config = dict(
    num_hidden_layers=12,
    intermediate_size=448,
    norm_place='peri',
    rope_theta=1850.0,
    bias='qkv',
    parallel_block=False,
    init_std_o=0.00593,
    schedule='wsd',
    final_lr_fraction=0.0,
    max_steps=4005,
)
Each number is 500 + 40 x the weight over the matrix's rms, rounded and kept within 0 to 999. Layers, rows and columns count from 0. Numbers have three digits each.

# layer 2 MLP down (transposed), 448x160, rms 0.29, rows 167-224, columns 0-79
570582511547451413448489449489615531454495513536497525484515535502507487477473433547484487585499546460464558430565431445422533492452492504525457508440492454568465445438445484524534506493520458460538539471524494526517492469467503528529473583
455492489496490549561517445521503494530521526489490556478453572524460478486512469533528451487475502540464498478445542492479478481494542491483517495575469520582489418516514475474496472577516455484509519540441519502495482486528481490495553472
436497525506564525490500512464494527475513503555514508521507473441504484534493484528532509554541512509485441468508560459561484527549512500520619512515468578519470483477497458473506566502498502468459507494488457508520552413405494555434436455
508522496487499504492555465530563489500491518527449460419522481513451511507442490554637530439489550528457469539523513479556471522551512464499544507522507532470429532493459532513510495514424503420466532558484449531522539590493444567500444602
585434436573481483507577463559535506469545466547544534483488502433566514474497541486448491520511510505454474526502534451503507470472464480564519490496500449498515497473423500590483541540485483494491495485448490507448544541478503416542434454
509499568507486464457478518506563437443541498445461478441525473514497580432544463479466450478439521490494495503508562520515461481548444478490467534519525507522457423526475509582492508454446478420564481496465508504522478521557542444489460546
550477509532517478471463432533512481485536466530500508435557490520502518496523456550529505544488519502480435547476489469506463508492479510542501465485534567505487508471537484492492476513484564487409544516457444540518499500490478508533540490
516532540488520504404380509532478507480438478475455556429469529486540482562482509472458572485470452494527533525494441492484546533511532431515504451500448523491476541512499503510441475499486455544440431486493441551515486500456465555489475500
468508510478533544526540558463507476497541427487523562460491536491506494441496464539420509504529511434505502519538561540518527501508504490519510489435378462501462425519542490483477521550532512455455522522484442492478475488538527503478455529
543518484493527518572523560468477529537519526414452478534503555498452529468544533510454417508606450464461443526500522530501503476529441397513477512447505512511501528500545476527568452576489479507490507451504409486513490479445440461478519539
527521451505593421449501472502524526531458475468387522461507503454493469530588457502526489522568494523512497535526529515527559515511495556492601493534440562524518525496469489455444494493607493542565421511488548454555534500522459517516453469
473470546458485467538471556524533495533496462474503436497514519453516510548439488475527490454478481497481519490521474506464527436444525429501476532435505490434598475454495538539410501488557520498498459458467492458501491516455520455520570472
444521465533507494465406505497513536436459448501566578510425571589485478482436446518454541533528585531448542527550442522540503415470456507536539486475460560448489487600469470452474570444557489498508553539477528456503529541490510487420462514
413471522488592450552488565478449537486539530564479532504521478495431482543479473540563451445491489484492506518482503468496507534421550508554453485479497540536475484451542520419562528501475528479492539494474491528554468455548491473499552527
493556551572419526458541463529501548521522523487503496540491520520532528483485537445452490507472474475470544620526529519438478470568524502520582508501503517499492495480473503425513456526512515494488438492491420472577467537547467551536511536
514464514482492435478533448461588522560449465556576534592506509507470519527420465513486511454520524548498490489563547540534489498511545511488446532545500523461479466459514485513420518439461465524562569462446549557489482527486413458506524493
493513491452529484484459583486440485554471500561534497515483538561414491525534470500480536491555551598466459477423501541439466532567501487515497484494548529470464554464471508485504629507440483511554485601427549473514486584472417463472576467
488474518509366457431476492506507576543507570463447528546497482525477538579528450479495524532449544506495470599493518487518549482431520547454473475522486459583436505479503479520521514466619539477544567463490516558505532504397460495544488529
475534540476478524489471540485491436525520513497479459530483465466553426456462508470457508455420475538515558421508501505440506497427511478516606463467470483499515406510476519556538452475566501504532494576519445496517441496477496523477604497
439490529480506588566583528514453530482571511552631497481508483495466456483546434430548474598445516474447483505529477516494510394574452537543535455482505495590453620633486564541472590555408534446480544512571509446504467462507561504456572475
452506483513508437469464452489599540582533459543473498502468493509454466507499531525583529430490495538531515457465529451537470518530478534411424550505431450523520538458465478505507476502549458545456484439539501468499452552507492486510508537
533465559445501522463443569448547529496540543421510478550512462532434517410534559473528476482488500498475535494465482474429520539519540445508424505553451549514502492561407473552411499429501466444510545438512536497487514481590451501515507484
475505490444480582502504530454411553528495498470575399466504538462478490413503492482528520496467458484508478442562535476437497506543539490478481471485530515404528540496543563451545548475523523551509475474505543579482490496468481528475437475
462454552575527462524518511462533544531553488536487501514530526500519503496499505411500426527515517528550491558472521483475508516549513487521519591522475487583482537457535496542447502521528464522530466514560455541561611500526501526484459454
474526484466466474500442508517533535535401466579500527492450419492421588554537464466496536516484543463504556487537589513496468465477444510547563472531515453552514513532444550491473520580531486570470388527534434491436537456439464451522501482
491470501505483512450486564523478559480465544469459498497507461516484493468514511454524453499507543552464464517531503572478535471496563538502540489469518432538452471445526542496493415530485512475496450525445501538529478503555554491523480432
493483506484537481458484463495456547425519438501518529499484503531535489504498591503515543562500466570584479490466574498444483538459510477551536534469499486454437510460602488516498517525553444619534425526406558468540554531565457445443440500
495482450494499455480440476511495508475487502494481478532502533497464441446506473496463489511533499451526498496456519494462495502503472488529502534499479519438420484515545524532463489489425469517542541509543484467515554493560546465466528496
509494455534437485486417521477526423537466527511503512443481541492524477501448425526517429485525458509537468487518452487506466512516466512464522486550518542462485526518497498476513455487527438585453511485526484492575497521542493420498457435
505460532493434475507485477549504500499480476472496466491521489476487530477488517463526547474477483438591532491537536522497474584504591475506528415466527498438495432516538452463493463487455513552448527505496519520454460489469517541529549480
538497443421514440492490497565490494503481520555497547450507499485545535452509457521523552526495506512472472426475516503480533507467419497508443514485526532520496528481489517564516520504493451477617502540438469543528510509463469499543560539
535493496489408480443513510497530441511486489453502495494586541429496513558470445558554497489534470495516458485414531494530492432506524409513512453481418500503506487524494466509486472480449518533453463603524596450536533530501470462509503464
467470560524521540534491514478539487580452479442490457529469545530506506445441538523522462550485534487495558513575402524465488507606495525481480450494495462460529512470523543430520535527526480502492432463519519524453433511516445532540503534
487536459430495491610574471465610539553537490501560435571472447512519566525536550518497503550459516509509522553514521502515445556456519481521465484488506490529534390490519469438501444416577505509509549433387451613468464494567573528512490433
444472531484401469510492526543520486446416500504475487574501550535456503525446491485471492502473465498477424462465509478482468451472516532478524476458526512541530426577544443540491460543525496561560475502521514499495473519491473481470485581
492552481495542517425559517447520575518465483512524417535483434483455502528640500486541531525542473450532508402516481506501482510557516488525472513495521566541471522421491495508480428534496437486459545464525484499534490533491546474529509522
474513519472533512488532529504483519526520462533501516475551483560441508500440592458508519558454474478511532542513550540533454481531441487542488488558547539529603439545579548443489470445523494499549553395520539469491497465515477386554606479
519562503396546504543490537464562502459526483529549468438446526451492496486472481509421592527509523518437536495440499524547570499560527482493521494573578512548515535502546472540516431502486489496572534549441449528466468446463490477487641487
556525560567493462554492543527490533576443504500583542478447529506522542554466538561486438532531525460510523493440444550523608480525523390512568510483394467496501606594526428486444472453496589483545477544482493516477553491427467494546451524
479490493434461494507506504513526476553506555489499511454471446536526489457511460466489538434509547501523466523497431534506462441488609557563506494505465522514535492551482527501511528493547463503492523468525515459458521551515472495497490523
528517556451507506539587531497571495505529503542476513509474499548450527587491518420454438544600547583471482555474500504527450455506502529462512504443447515467503442550512570502578402500526488370506493502469501510550463522510481515448531530
535506519459473456419475499539484485526436583517463592581490483464454548447509527445555543480499529391582544422491514441548585506526472401433503549555516514547563512507487477500513532426478456555502487469525515570487481419589487528440457583
561511492509444541468433522454509557544512495536423473505550468498460516527465508478517504540507447517548555500497449574540468488463463555507484519509475538506538460558534528484560500521490511487500522565451481514490486490550523458473586453
500549565579518490494470527427521530386554549515496557549520556458471412534505440521541497441511510521482529510557520502479560449501579469594475504515493523562505456464427533541452447530468493485529530539516516475520519496488522528479481502
458483529528485480502511496502519547523491454509494488484517483463621478514446525577536494499436422566477489541520480389452516554469465520535543435500560538505512491513515513505496492479510521497488529523536475493540494506485496516473497413
455513523507425497502484511508522518470497497502527407464499449457540514609540511509419527497579510536497490503414557571500446482507477447518544459524471431535551443499463517508556535483495507512444465432516514509506402453487480472464526545
506495525486488477454478506478478458545460477438498520520511524542550450529486472515471560528507515520538494517553527499459594583433480549514458553476558488498475522553514462459459593555481507500509488461568490536529494513450397531515483463
435510472553472471507563601506567535473471465518505420433499520497452448515474489531520529488487522462503444488445521491583400529463524506491507488525513502542487466495509482538476471442544523497487483514464469498541516485461497524537501474
495535507496560457519513550523485546495556497523542458552500572532447512554561548457556503552481536532460487485488496522505518547514520508505550516492493500501470410430538441481539404479471538522478483498531461509476489500480492444523541502
484489446522407526486502500535486477538535503512557409449528487488501467524490399511478506512516482482495485505548533515511451471452487503537551506487545522485465491506503506538499488555534535500486541490462547447526576523447476531485471495
520470429521482476509540484498562510501509545465426526422491619497457530477499478458539497494436507464416526503544526396467483467493562451462486518490490515479544518518524509581511488477471482540439496585474485492494510553450568485474582590
500509420520469465539539466477489494516540580522491492531576536491486492439468490478477457528472525514511492458527553478506478539514513442451470518557537536511508479472488493520503480549480474506543568488475530503542524507477495476488493542
523466515508494407468441480465521473488521444498517533485545480548506489473445513608495478525482480515534528494481475451494447523459513550479508470503444528470525547519484487530510527469504452477532513530538463524510474466499472556530528430
496495478466438438566547484505566500505551563482480522432490516529496478450546534480446473511448483441548580465529568523467462492496468547527469478536422495523503489501560504480417525501501482533464496499482514531476470546538472488516519482
527534506552508544502509532517524446528418513570526554497582486471396449434426508531530495416464511509509497577508538513494519510459498533411487538492506428544464538479552455516484453479484490479534449481480500538510506467475527484457510544
477465371498460470546559577492453377408460469475503485556509486488493476455513508486527524513487527543575443478525493471485547507533524555447487449566493613511449538507558444486514546536509530485520547535448533552465487483467522497564454521
502475490481521468443444550481517520470595469571536477496500495490593492503519472467511545547483484497441537464468507438529541460477484503463429526533501477553541432392529508451452550489516518509466565389462525600463598494490504505499474541
507520522519494465466500514474458537518556515497550500447505489485502547485544498525505589493480568539525462532436522421451546512480497499517438523447437520578485539555434480463468480488478519511571453510558496535560563482422502482496513496
# layer 2 MLP gate, 448x160, rms 0.315, rows 168-225, columns 0-79
478476532536463581498530475496542500437473517482520476580530495531533552530516541391509584545507528492510494512539453528491497492506436540480534536466469526570459473466451511448479540483458523509466489522421458472558559472549489484481502539
554468459514439433549536480459556497470505428516535517535454566510558472459494594481486475481491473469502480504534514503489525517566548490438494471532480515495515506518489427579454432496484528574502517446497573443535521589560476509494506571
462515424497496489517508469508542526499492496479464469533493471472555530494539507532440468458517497518478481492511480560513427461513389551500531495492579581518497468437541491478494592518501426483543496520541409527556472479487490461516529571
364563543482585498455377452469529493510488534494496525554454497516495499515496508513460506468531524492521509540470489508458509491511527490454454502476509525510513502476548549427473435457496484596479474556529511486518492405504492517434547566
455473451509502583581451466549403565566454492571535523578530499451555419572496532500568552501542462567522492511538456465497509485461550533479518493486473472500510510483481537454510476569508534534447555492489569479476527451474471580503504504
535493533477489497505482485432460571490500585490473525540480508478515497487525582474505505442503456529506522463525517537500528476484544469512454472485411471598544531476475511529496567459472483466563469486515541470532525479523502499496441467
468471470525454571506516498442509509473492609479540507519499449443468511469561509522546489487549558501515464546516509446467516477433465569504515523458563495464538488518493542529549475476546506495480492523423550472515515482508553460510513523
558467492555453435488507448533547494505450504491531422504537475500495548588482526481592495513524471571473542517509382460436503467454499524539517497569546485456560544515517503563504508459465498514515486475530537608558529532526499503484582478
426475489461474472449496431461515520519526507511570510426436536454463519574475584495516495471532511542510517469459479472505464519500454458487470520560439464527512432511503533501475481466480494475480467527493485457584508515490463504579516522
524521507493545552497513533502495503460534487502603525533518467513491556570450592442520502485459531505491527528472516510477448527455522506567474485496528455492461458428535483466489455540465534534501589535465492477443501502518506498450493521
494460450495372545495488501526561459498478479464498554422452544537536520494491521540533534477467558487505471460493441482528478457532479535456468559432562553543458419519535501497473468501434481484408498521443489515454470450508424526494511509
499471564541543489434516501463494542536425427474558560574563504529486440504460495522477464464513544575487559515478498522536444452508481475470480417499501555487486528484512460489474539494528501517496497581499569436502492543529481530500496448
521411493539469546502470477524571444571450507498473487504533487507503486516479466544529501473539482460494539509536405486542446556495484542480458443483553545488524468545497567542472476505473427508493521510548550468489495439512517478540503458
541386479460454527576385457528460496504467459512496547470550495465482452442501533520562469507456572478498454485547563570574518490454488479458560475520552487508462550502428477524533543443466535483466565464467509576425495484476522523578457549
498472528501484478468478458460525517503495455486576475483514422524514443537443448594473416431448479508515496486557537520517559522503591542461468498523442460547574520481510491514511493465521465477508477557450512561483459509459492497458547479
545503491476524542454457534534517431491484529433520580510457531505465513511571431467559497482488493551481510541539532516496503446494468509539532537434495561455547477558606489430481538566551500517554608540486547574457481504423526493505590535
599527487493468471541474559483461526591501573562501471519476447485478500460469487518552523514504457496468472374453427422497457461534428459510495501460458537547488468498430461523543463489504522489489507483335558502529591538487454553479457472
509495466505528488511560493486522584505483503508532582505500573563490540539513553541519420588532422468516496576497499490545478509562481536466409583511496509447524522495496499436495536498435527508526482448466550524494549534536504482491446520
575504502510512428481403440467525456554400568550440496564538535463512511508523494526489537395575522563527573530491433484567541579472530508501438516502476522412538441497427397393510450443515485581412452546403539536479539509480535481657479491
528431517498483577527480511530424502476479540438554425476529512522510539514508462477439535511496504510488504529534532554501461439524511434563518453499549538471516444543535496488483547518417512461521508566508558507512527433475476541482485474
507513537519455490470488527470514508525498499469486488446484500485497491504499502526464471544472497528397476552544558518573569461469486498507462515526546573524533541508542532467545489458426504479525517568540580483527453442495530515460493578
510477502469531510513544473487535498463530465508507520499452508520546541430461453539488501470538444508556515485445524530531570508472525471451442526499511527540484448575564483489544516548465524499491473557588464505503537500479506525560554464
516588463482513495461530533571493479543529543449472465496449477448530518538406408437500534516570474511474504542447500441455479416499502481471431562437488543496554452487446559456531456539506478515449482560528537368472431507475516525483560489
546470524447486528539454556489519484526471505540525538434423407474453541541546484504514536538431527449538500485587555473547481503390529558539562424564519438513490513473435552509485571513462458562463498564470425518398549453481511472550421507
534465468481484527494551537522460533505520491503458446522486439483500541490537516487479475457443567536496513540576504496461565431416581490475531547474506433479444484535526545513444481537503509491490436511529509555496487468495498456482477403
477532507545592476517489549530486519460536459474478510469497501490528570500501541501522535514470455538564492546438514498432526511462482498486543447497525534475489532465514481573496544482491433570536421479492519479551528522548503505431457519
560502452576475535542546571514473474514491450472499437484578445509482426499505461497523536528541543561403500528518481473475461524556498511565521483461558557523496522475529462510479466465383479469477560538479485550540504513599495439474531463
508488503479440508546539486487462503564568500499480527504494456481514509532546479526449551505538552530469564483421571535443480479514509459472518509457514513466488515491549500469496564457459514498555524564538494524409470405497526510511534551
503521462442518510508467419481549493430466531497463571461518518447477489517462503531532514506525460441531519494458476497515535454504490579537475508495436550506556493512531513523493524481453471473423553524560433542458504467470469467541541429
491455534550441577576417606583411482456497445494525496473459483511518504507501517541473549421465521508514491518518490507478504493566443545485553519429574561396462560516537496482513540493468487472431450533533507590508468476475552416491518492
481471526406522460492462466532441570488546488523573533507486475525535470443484525529474468480447521497480553461555473510462483507537547501504494512549535494505482554530528576544516568493523507509472510474558491546445545492523508528517509539
520437533477476570510448510489524435584465546539451511497476478526498543488461525556448503478541520459493516516520505458482490529501379523461530482473578514506536532534499502538523514480521463543472478518524595520487466505548461533514486462
538553568454469467521411453501514451482472465512541471565484435496531495530455449432472529508461521535527548467399493463442497521547580520421486447516422452449416513520490561510568464507580538541498486464463473503528513526487539490495529585
553468469551555512414517462506487553537560521479515517487483468521556446521534518464535465506556566533556539482565524535491515550472504465489454502524461445479495553446440548442531537445521525414474486512487443507509556471526515594567532472
495410436435431520471456542498482485468469514524497535448501536526492562467553486459577433530598468513526500494536442517522549484438490538537427531483539506553441431482472453443512439471496507498503543468509490486497546494399493474558540483
491575510442561479446502507486516558523486531542494509429552460599473452493454477416542505524449510467504505580532524517553462440551407504612467517575506584563592434544545463424558526423499448504520585468553511396512512512488487394539484418
488437450549462431517500473546491478530457527500436581589551499558486484522528522431594473494490487471559493475526455468426464535475469506499466490460424488507447448494449503492527578480440493460496504401542493488536492503551479562508407540
542521524528510471579454494504514522567523508526513481516514402526574524426487526619511496554550515519506493455447470508523498507478529474495529471480442493604482477573514514549482502464503538477510486454481522568522546452510563510553518539
453508486571490477516473530495556505534496444560500457477511547532490532585480451522499477525490471518493571599508516421494504556516478505451475497534560480435492502401533503518472447511449443490515465521502536542525505490512540452486569499
417373518448493486510513528509574481480472544481477548554510558455500517559495495496478527546499553546538462480509488463570458528456572521515467551501442467448482492541450513524525421513503583431464423521425529509517527511484470549456552567
557509505491491467518501528483530571462476542492500423373428525519552546451494546504584443507554520489467498428524465521467492461477461443559515429540490463554552498545447456479531488465505509551536550385487438512500536535446508480481503514
521481467505454478459474506471478571500489511563505487477538461501507515475496476550481500513540460534533592475519488536496443531449469484456493488498489516559448470476570567552556545456494537527569525539503453517537448484512520525518599482
502431518415472489454430473506480475531477472469496417483546479505500527392508573544413498502467524506548506459439454463532428542535439560448449518505522533469471517510524513480525555502505502522490467498492555557553532469496454495522516500
545489519476528520494476489480558446473528512442502529505504495506502504503497551470535461508506505510533545467526495455516547490508518474481480469469550523452543516509477518524446563508478526522501525545493502485489509524556515498472455512
477473490519415468546548457495489515501463423567483434475514434503531485569503507495506447471513509553499540493477496532455487467435599537580522537539467508570601399467424482460499498593557477458452417452501472578446491530538467482490515549
454478563493529490526492389466571492562489514522513555489487482458531462474480447551453499451463430486513499538433538525537512486476509493481470588564451497538483504521578529472519469519509529502494531511508458502491529483503455498547478422
523472455532520421457509523420509499416522530486517551476499486508464545487485487485494535437500476498493490523518511548556417484485533520514520526442511470542536475453495492534488500524437466474444507521514483501509516506570487511509521445
447460514485545456465500519535500473458539536509517474522538503515489483505497522542554553554455517554533426465470441420543561474473490540551508517496443565458519455496478441544481526555417552588460496508476476455525536535518500447480462501
501491488462461558490574606443418519481536583524593541572530493438420520512394513517553523486471504513489537532516467482475468534522481497512411485474525543517441489489483483567573418605536528479414529461417503503494443507464547515441456545
539488431496531445509543467526578448481457516459451540424487594483434565491537504474528512464439480482433564505594484496443537418481583499451505592503410490477533494525478501509495518482468480538429478551507509452466525529475531472450521536
490582529461476525485461546506485494497504437541467520451534493468542524588520513495503555528451515501490482601481497478525523451504512504559558514456487534468457459461535515492503514507540523536439527536497494436525454484489513561523533582
583519473489509512459531470590479542464470531496483469504482579491520556516551519378505534453534457523452510537498505510484483480562501437478499600472469559483511483500494541505479521471588544518509480493498577445525510558515480514518498501
538475531503456509503450508468456543491437548503545429556540467421530506408456464518460516549467468554536517544489509451510485576527488453473544464491529519479541504510517524615487503529511529489505510546422508449422521462473497574454470519
469462450466462450509474454487499572506497487534486509509540531524447483491465449544489520414493523505470477491464459468511485490513508443526524542542498491452549495545541540501557494521537489469480511537499521542578481565504531555441576466
462567486448493514475458483529486495491468520523512495568481467459499505538471453459491469455522421529499534525436422502505409494517528471508428537487511477526533508524485426516473491559523502538461514517535533446607556483537470461441514551
504461519478542465432468506478559497504590494547510543433486532511455444476517461479558530532498447467450552458520407453512578526464491561430438532491547474543495489454530551491471467466553541491465545483456427508408530506465483533515530550
528497521546515412493452529521424529453531530486553438442491478481527514514513504486550550464513479539510508476451517505504540478510513539516463558485513508533453517539490539459487480539467520486551432548538465533554508450451521451497552416
460568535485489519529496604558492444469528414498388458426469434448501486515509514483475574468551549492526550341548427517482441504540476539477495567514393478434533520413568603470432481519559547492466466506546453496556507558475523427457514500
# layer 2 MLP up, 448x160, rms 0.318, rows 168-224, columns 0-79
544493423507483448416497516508482526468535489535517527513487399505522547477461563474431515465546471459512561471539457544499480537484451555522481509363529414429488558432470505541439512413500543521513517441558444568506482508467494490543492537
618524464525477474470462467538488517508482476453520484496469453570520475470477553523533449482453434497466525531557488515467493435457418523509424515438568449521478490513541467529485430527510451542550506523540529538457553518551476449500512503
455482469486450501542509567469456441557543507547583555551499521484503476513519451486452488537478468498519528496443461463482605520418557514518441493477414487522444462479467500472509500468520561576486524471519562495460517439491543498462596474
424481572541469525518421504451452493510527513533525468505505478479542542507439526430552557514522473548536513501484504505482521473530507506455495512479473524505483467534513464487490479530502506516521490522511442515496485448483469554448627472
484422493498537539480469465558468565545454516496501487516525533481496398503429524452542495481512486447495474472535438468497528519454537556467466517456455527494510515489514465403489465533561549554438482447505468472480549490420489531496527485
474514488463525490568534591532551500522483523431517452543440502487517464519475545483454508459547442467524629434565453519467521520521517499463534521495449446542517506519511573532511556486526445548594489514567548485508498547516524491484487485
461438504551471468520554479459487481439519531500504454585484483523557525470545531555517424474500525482493538488525552442512490508422512526438541456515530460493463505492512539556541539491487551464534512511456528582486544477545502529532485476
522509489523479431515474471546468535488428537499505431572499491504542540571547519475519539472445541595518462508498410468471488516552477517504482546580579515462517530484472478552506528447419501488460495432456533551545535550506465479525506505
437496516493508493372459429541537546437466489548499453501538488486549463566517469509485507490432517541521527477490505491463537497478544580469509515465478490440565450514488523481458510449499478471483504513449522512565463575494525527466495460
488507527506553537485544504494430505457513562508566508502498410557576521485423513460477505445481506526480479549517533472495468549537503480541498446462553488520517471466527543502528510485501499446441544508446459506439468520508533456400480478
562513480478429501489497442479400493491523541535508525534493514589452484435521503522460474590600498534518478475426511548530457582559458564483499538582517521473417491538488521489538521487496452501563519549473566585508512485543463489467459521
555517538574506515479561481543545459579455474523481484445523454418502535486489565509512485490495383556519487537430590454481457568542489504485448533531503479567520532476495502532529463519403469477461468496584411533516449412517500480608552459
600496514467486547431492444524523495522438512411521448495496529491557513463506560491467544559475519514504542476430450557506473507590444501441511532532520453465544492533455487574479489513494518523498473473496526531365528608459520534463480507
426490453467564503515470475478448489464496481516490478474527442490544440567507487555570520507512489528510448366448484498571594479434492491458437460448458549414495500484554480528446565488538519488469567522547537528426563449453511482503484525
524543467507486549494489544532403472423562542472474469431498496458524472493616513474516520504505469437483536516414408504490508505508468502523537505448471492476523564521511485501562417580502504487475464534547459478498467502534614560479504547
472507468422493526528385478508468461513538546485496469498514493469461505461529481490511507559443479568551536545583511469444481492524507519478512517498500572504461375561578507504434425524571506534420533459548468569550524458500560518520494512
354476481532594579457570469503519502413515439542492550441477514452514469467580489515494449451451482483571465595538505569532502495482506541540514517551494456443440430475597490446468493512474499504485503558604460462524403457486515520554538490
516452434519491458493554505504565535517488515563530592458507516547527504497474563524493466480527450491515510503511467505497465524529531514471429496544497483456478492521512505451497458485478441534470522453527554499518575433500475439550503484
423455553441499426473493429536581468563565511446462496522505536506464443505490461504448515481508524441515515515519544420515532555504506496501460571473545516422571497477605528509492490449510608469470583460538452530517509514458451538522515524
571496516517475495528520534489440498439507567520531492512513496489516530485491501457487535547514451463492491547568495538481515481491526470618566490534569553541545453508533503525487558490491504471515511512480529541489513451481458512505489444
489507412437457502571521515556515512435465486440496499487492498494467446586501488505526527470461552489465501529560519556566482458537541523537559551527532437549518514520545513429503500537519465433537464558491437451470415465430495442412478501
473513562583550455446508456551608457504508539502485556523494544498480486585439504526473461461513548533494507553452495473568542500479481510568495499506478456568448497495446446544426457523519465467463526524505494396532472528498513494542573553
601527458489540593527510535475487508552423505506467505483464458535499489468496411555594491489569517462436473563532464490577483474467522489499489471526529446469481488495471496425492448476441567438441518558447504435394412545523493468509582471
508502530542483493513505467474525505488536569502608460488483557509578411505464511549454476506518426480510448519438426508481480550514519488463392450507466559519438482420525419512543480413463481455528575427419483399561491500531513550507475494
528523477477544513531562473465504385521505437528534488527488510476507509529496441490459534540493451476508559489508543460500480490536456500525458563534458571487539456560470488469503603494489509558473490451563547429457492476410438523519566563
568528508512464493459506491486534513513447528471460473544453494535507594523437432441532474459490547482418488492522479506555490455507549493503434506547560530582551465583495523472453496517474504382491530452583477493465519431427550533558557522
580523540497475522511543503513585443462513523531514546476487458496514479515504496525547528465517474542460495467514544514495484410489520504513468457519520476588585562440470469500557533500581526449472479488495483559461532486499394511480478460
515489492434579466468561515536481561474544465511524470539505475541529493531535556507491522552507510513514533538472556506514493477505534509568455474486452422493458443483510603567528505492515478474484503547461543474438518516466512518530552556
537482468533560483493562502407460514472511498549537545508499501554567472541445523543521407493538463531432489498499436448503505462512433531483504556581465508567507600440417490515487528530521492468547437502495518526552508526529518452496470494
485515591534487427566579484451516523492520456457509472538497532501493456534452494509486476534526428484474549587507497502478466541554506554505515497578507425489537480509508461446520483462541498537509520438586530457507508471529551574522487482
528497501490585532557521484506492534495527529527533505519445507518564479461518524482408497468390500459517561487577492482437465545474569558473517526567598536509489574474531552485536611516483490501497539419509411567509508477564507496438477513
530545490455477503482499478552461471418586558576534556456524408500546496547508414510467519451523410502514465461432625467524509516403460504499519555521506510554514526499447486601484458531494529511511555554463444501515488486534519486474468478
428471510580487495481575532514477568542467534550492416481457533472499525558521529601497466455474482496488440512569484417528528517502447509469457456485557563540517536493530412519419536496415553444493503492480522516526500452548466525551467466
612508482504557472453517504476478554567567513490494523463481465481552466460565507498478477477551509479491556510516478567566504534508535467478429490506462507534467551478429529411524541448512566450437508523450473518504498527545503538565487437
539467527537534533569480438514442416470555576515543544502526565538594506540374489482422521440403527537469460549497520501477490452429452490446497504459509472410571501567538509562516580470500497502504440565529511453441479462521459553449517486
560515482511480520562497494501487485499448483470512466585515548493556517532545466522466494481568496505507411405471439464486508573512492480476447499445470451491381513557449546550551512567568539535502468538564537588535474547468532611497490582
517440497564469506481482532553444489456518496475467483462542473521464523478538507477543456526460510446557517525531506483489447526440505524507530472422413521445524534522494475532510487478468502500466508458544527502516528558529524514524444462
452446469454485517445440452505488438435533536526455481541506563535493454384571453438510568417469455527497485537501520483488479438438528575468481521481605521455495431382461576539515545543515483488484526456557473483529533501557547475522496515
505481505571472473562508417516474506538452454495529471531564571481512513544504488560505457553524470528469577572544644433471540561533409518422487474521525527469433500519528463520515506510472478510476464550474537564461452510542515501478504470
496555460528491502510511537461438509508485467515476513500485474575471504446534516545534515418493452485447486525520498559457549519557441438455524461556558531522508534448537469437489618501546458519545532505556465470483482470518519492529494514
453472475452528542472453514520522518536524464520489520538535533439509605446470477499503555498420517535504564506533497538508555516522514533478478609459514520429500489467554543497453517568472515503502523546444491485521421525430385477467478486
496482499516554462581530497579422432486530515484498517513437551552516534485509472546447530467448575489512445461506551428476546522553536460458497504513535487483369521436472402562376491496467465516491476487558477526510487503473425497546499576
493448431442424541453552459618486476609463415496506441438519430544538550462479544506474465527492506468541502518471420511482445546491465516406499502522513462471447508488535480458559555554490508486511516463512488493463509475501449443529486510
562503435506571500485492535481459472454493596464505531506503478468429521493506504477466489515523589425533485476507548547607544458545579457555467578507436473491495479467471451489530510545466530482496490524496512503415506487487487470504498543
483494559532489564485493509526462486573478478532457544461474500561481472414523446438525540528413544503524523521488425418508476491525449536514476510541517584502473478567563545482463492511497548479520485487508497539473513561515483524560530482
546487497529543547522552469511555567434510484565499519548455508460487528476447482493515489380473561465456465495482473493549458473556485436462515500461471516521473479452503521503527427474560485464474524573459513443473492450545589500486496553
535520543423578539473453399527412516527524542415445597546513475533495509480507498459466468558519458497479570520564487517478603445554501524509509553493468470476555514514482540468536500577451405507547416457575545477503496549520542449465485521
479516498483416546464529491511505515475518516466524534458465443517544512479510485521486493450508460534511505559488475560469470488496515502490511490483587519530505503510496506412507516466497485485512513471487505545447544503452542520576534485
523504545470529516563463515489495486503498480439478563531491502578452541435500581503563508526449503478475466514466494504505483491529495532485478489522493478495515546519456477444499440511550475519524537505501520578438423451526465504526521559
487551565492499532563529546493477473485464459488575497509469437515504422467484530519532506548519521461540495534455490496504511567488469520538429499491539458492490422468539505459505444551482549493542542479526503452440515448536473518495473445
445473578515566571491535553536512470476482482456445540459429503489484476556511463456567516448495496418511541532416531510502514402461535561528520500458469435466497502469550491480517507465537564505471472472552511529504538503548472561587457406
447464489499509577558544557544460508522447500468425364491553549453510468500497508407492542459491605556441468464490443566536536500577474447532499478557571503453506507472534427383469482451519594554496531468402558421494557513500524495536511530
468506478497495469476551483535472544499458422537451472641588489493487514500380485507528540469506553554493454539469395496500561502483461461478494492436489488511501469496408453564588451404499547515567500491494513457604504508470481487514580560
461460526465455457471506477514453521492533534395484480515459571503568558552543471471484539603522499467493480476501431503528484463548450413563509461482481609488537476538476537542538487498489483518429531510501542473520473555505506530538533445
489468543517518488518502463523538509512567590544495524507458482450534569577527482506576481519474491505449519543481484525527419496530474432534475547497533472514579485480442461570475454460457430565443484501550463449587540488508480481486487449
495535482529522470527541493503436534500391449520474497523493519543479486523554554545454500480500510555509401545530533536481499464493438495525467554456454538507510516534486481556506493491473465522534455551521525430608423484515523476516521487
501482459500500569478504465462558481569450512483470511529448526568493474490466525519545416540504499473441499554525493574516455463520524470508552463562564467438539538476460526502533523473484529526440547442443497510429526530570454519492444535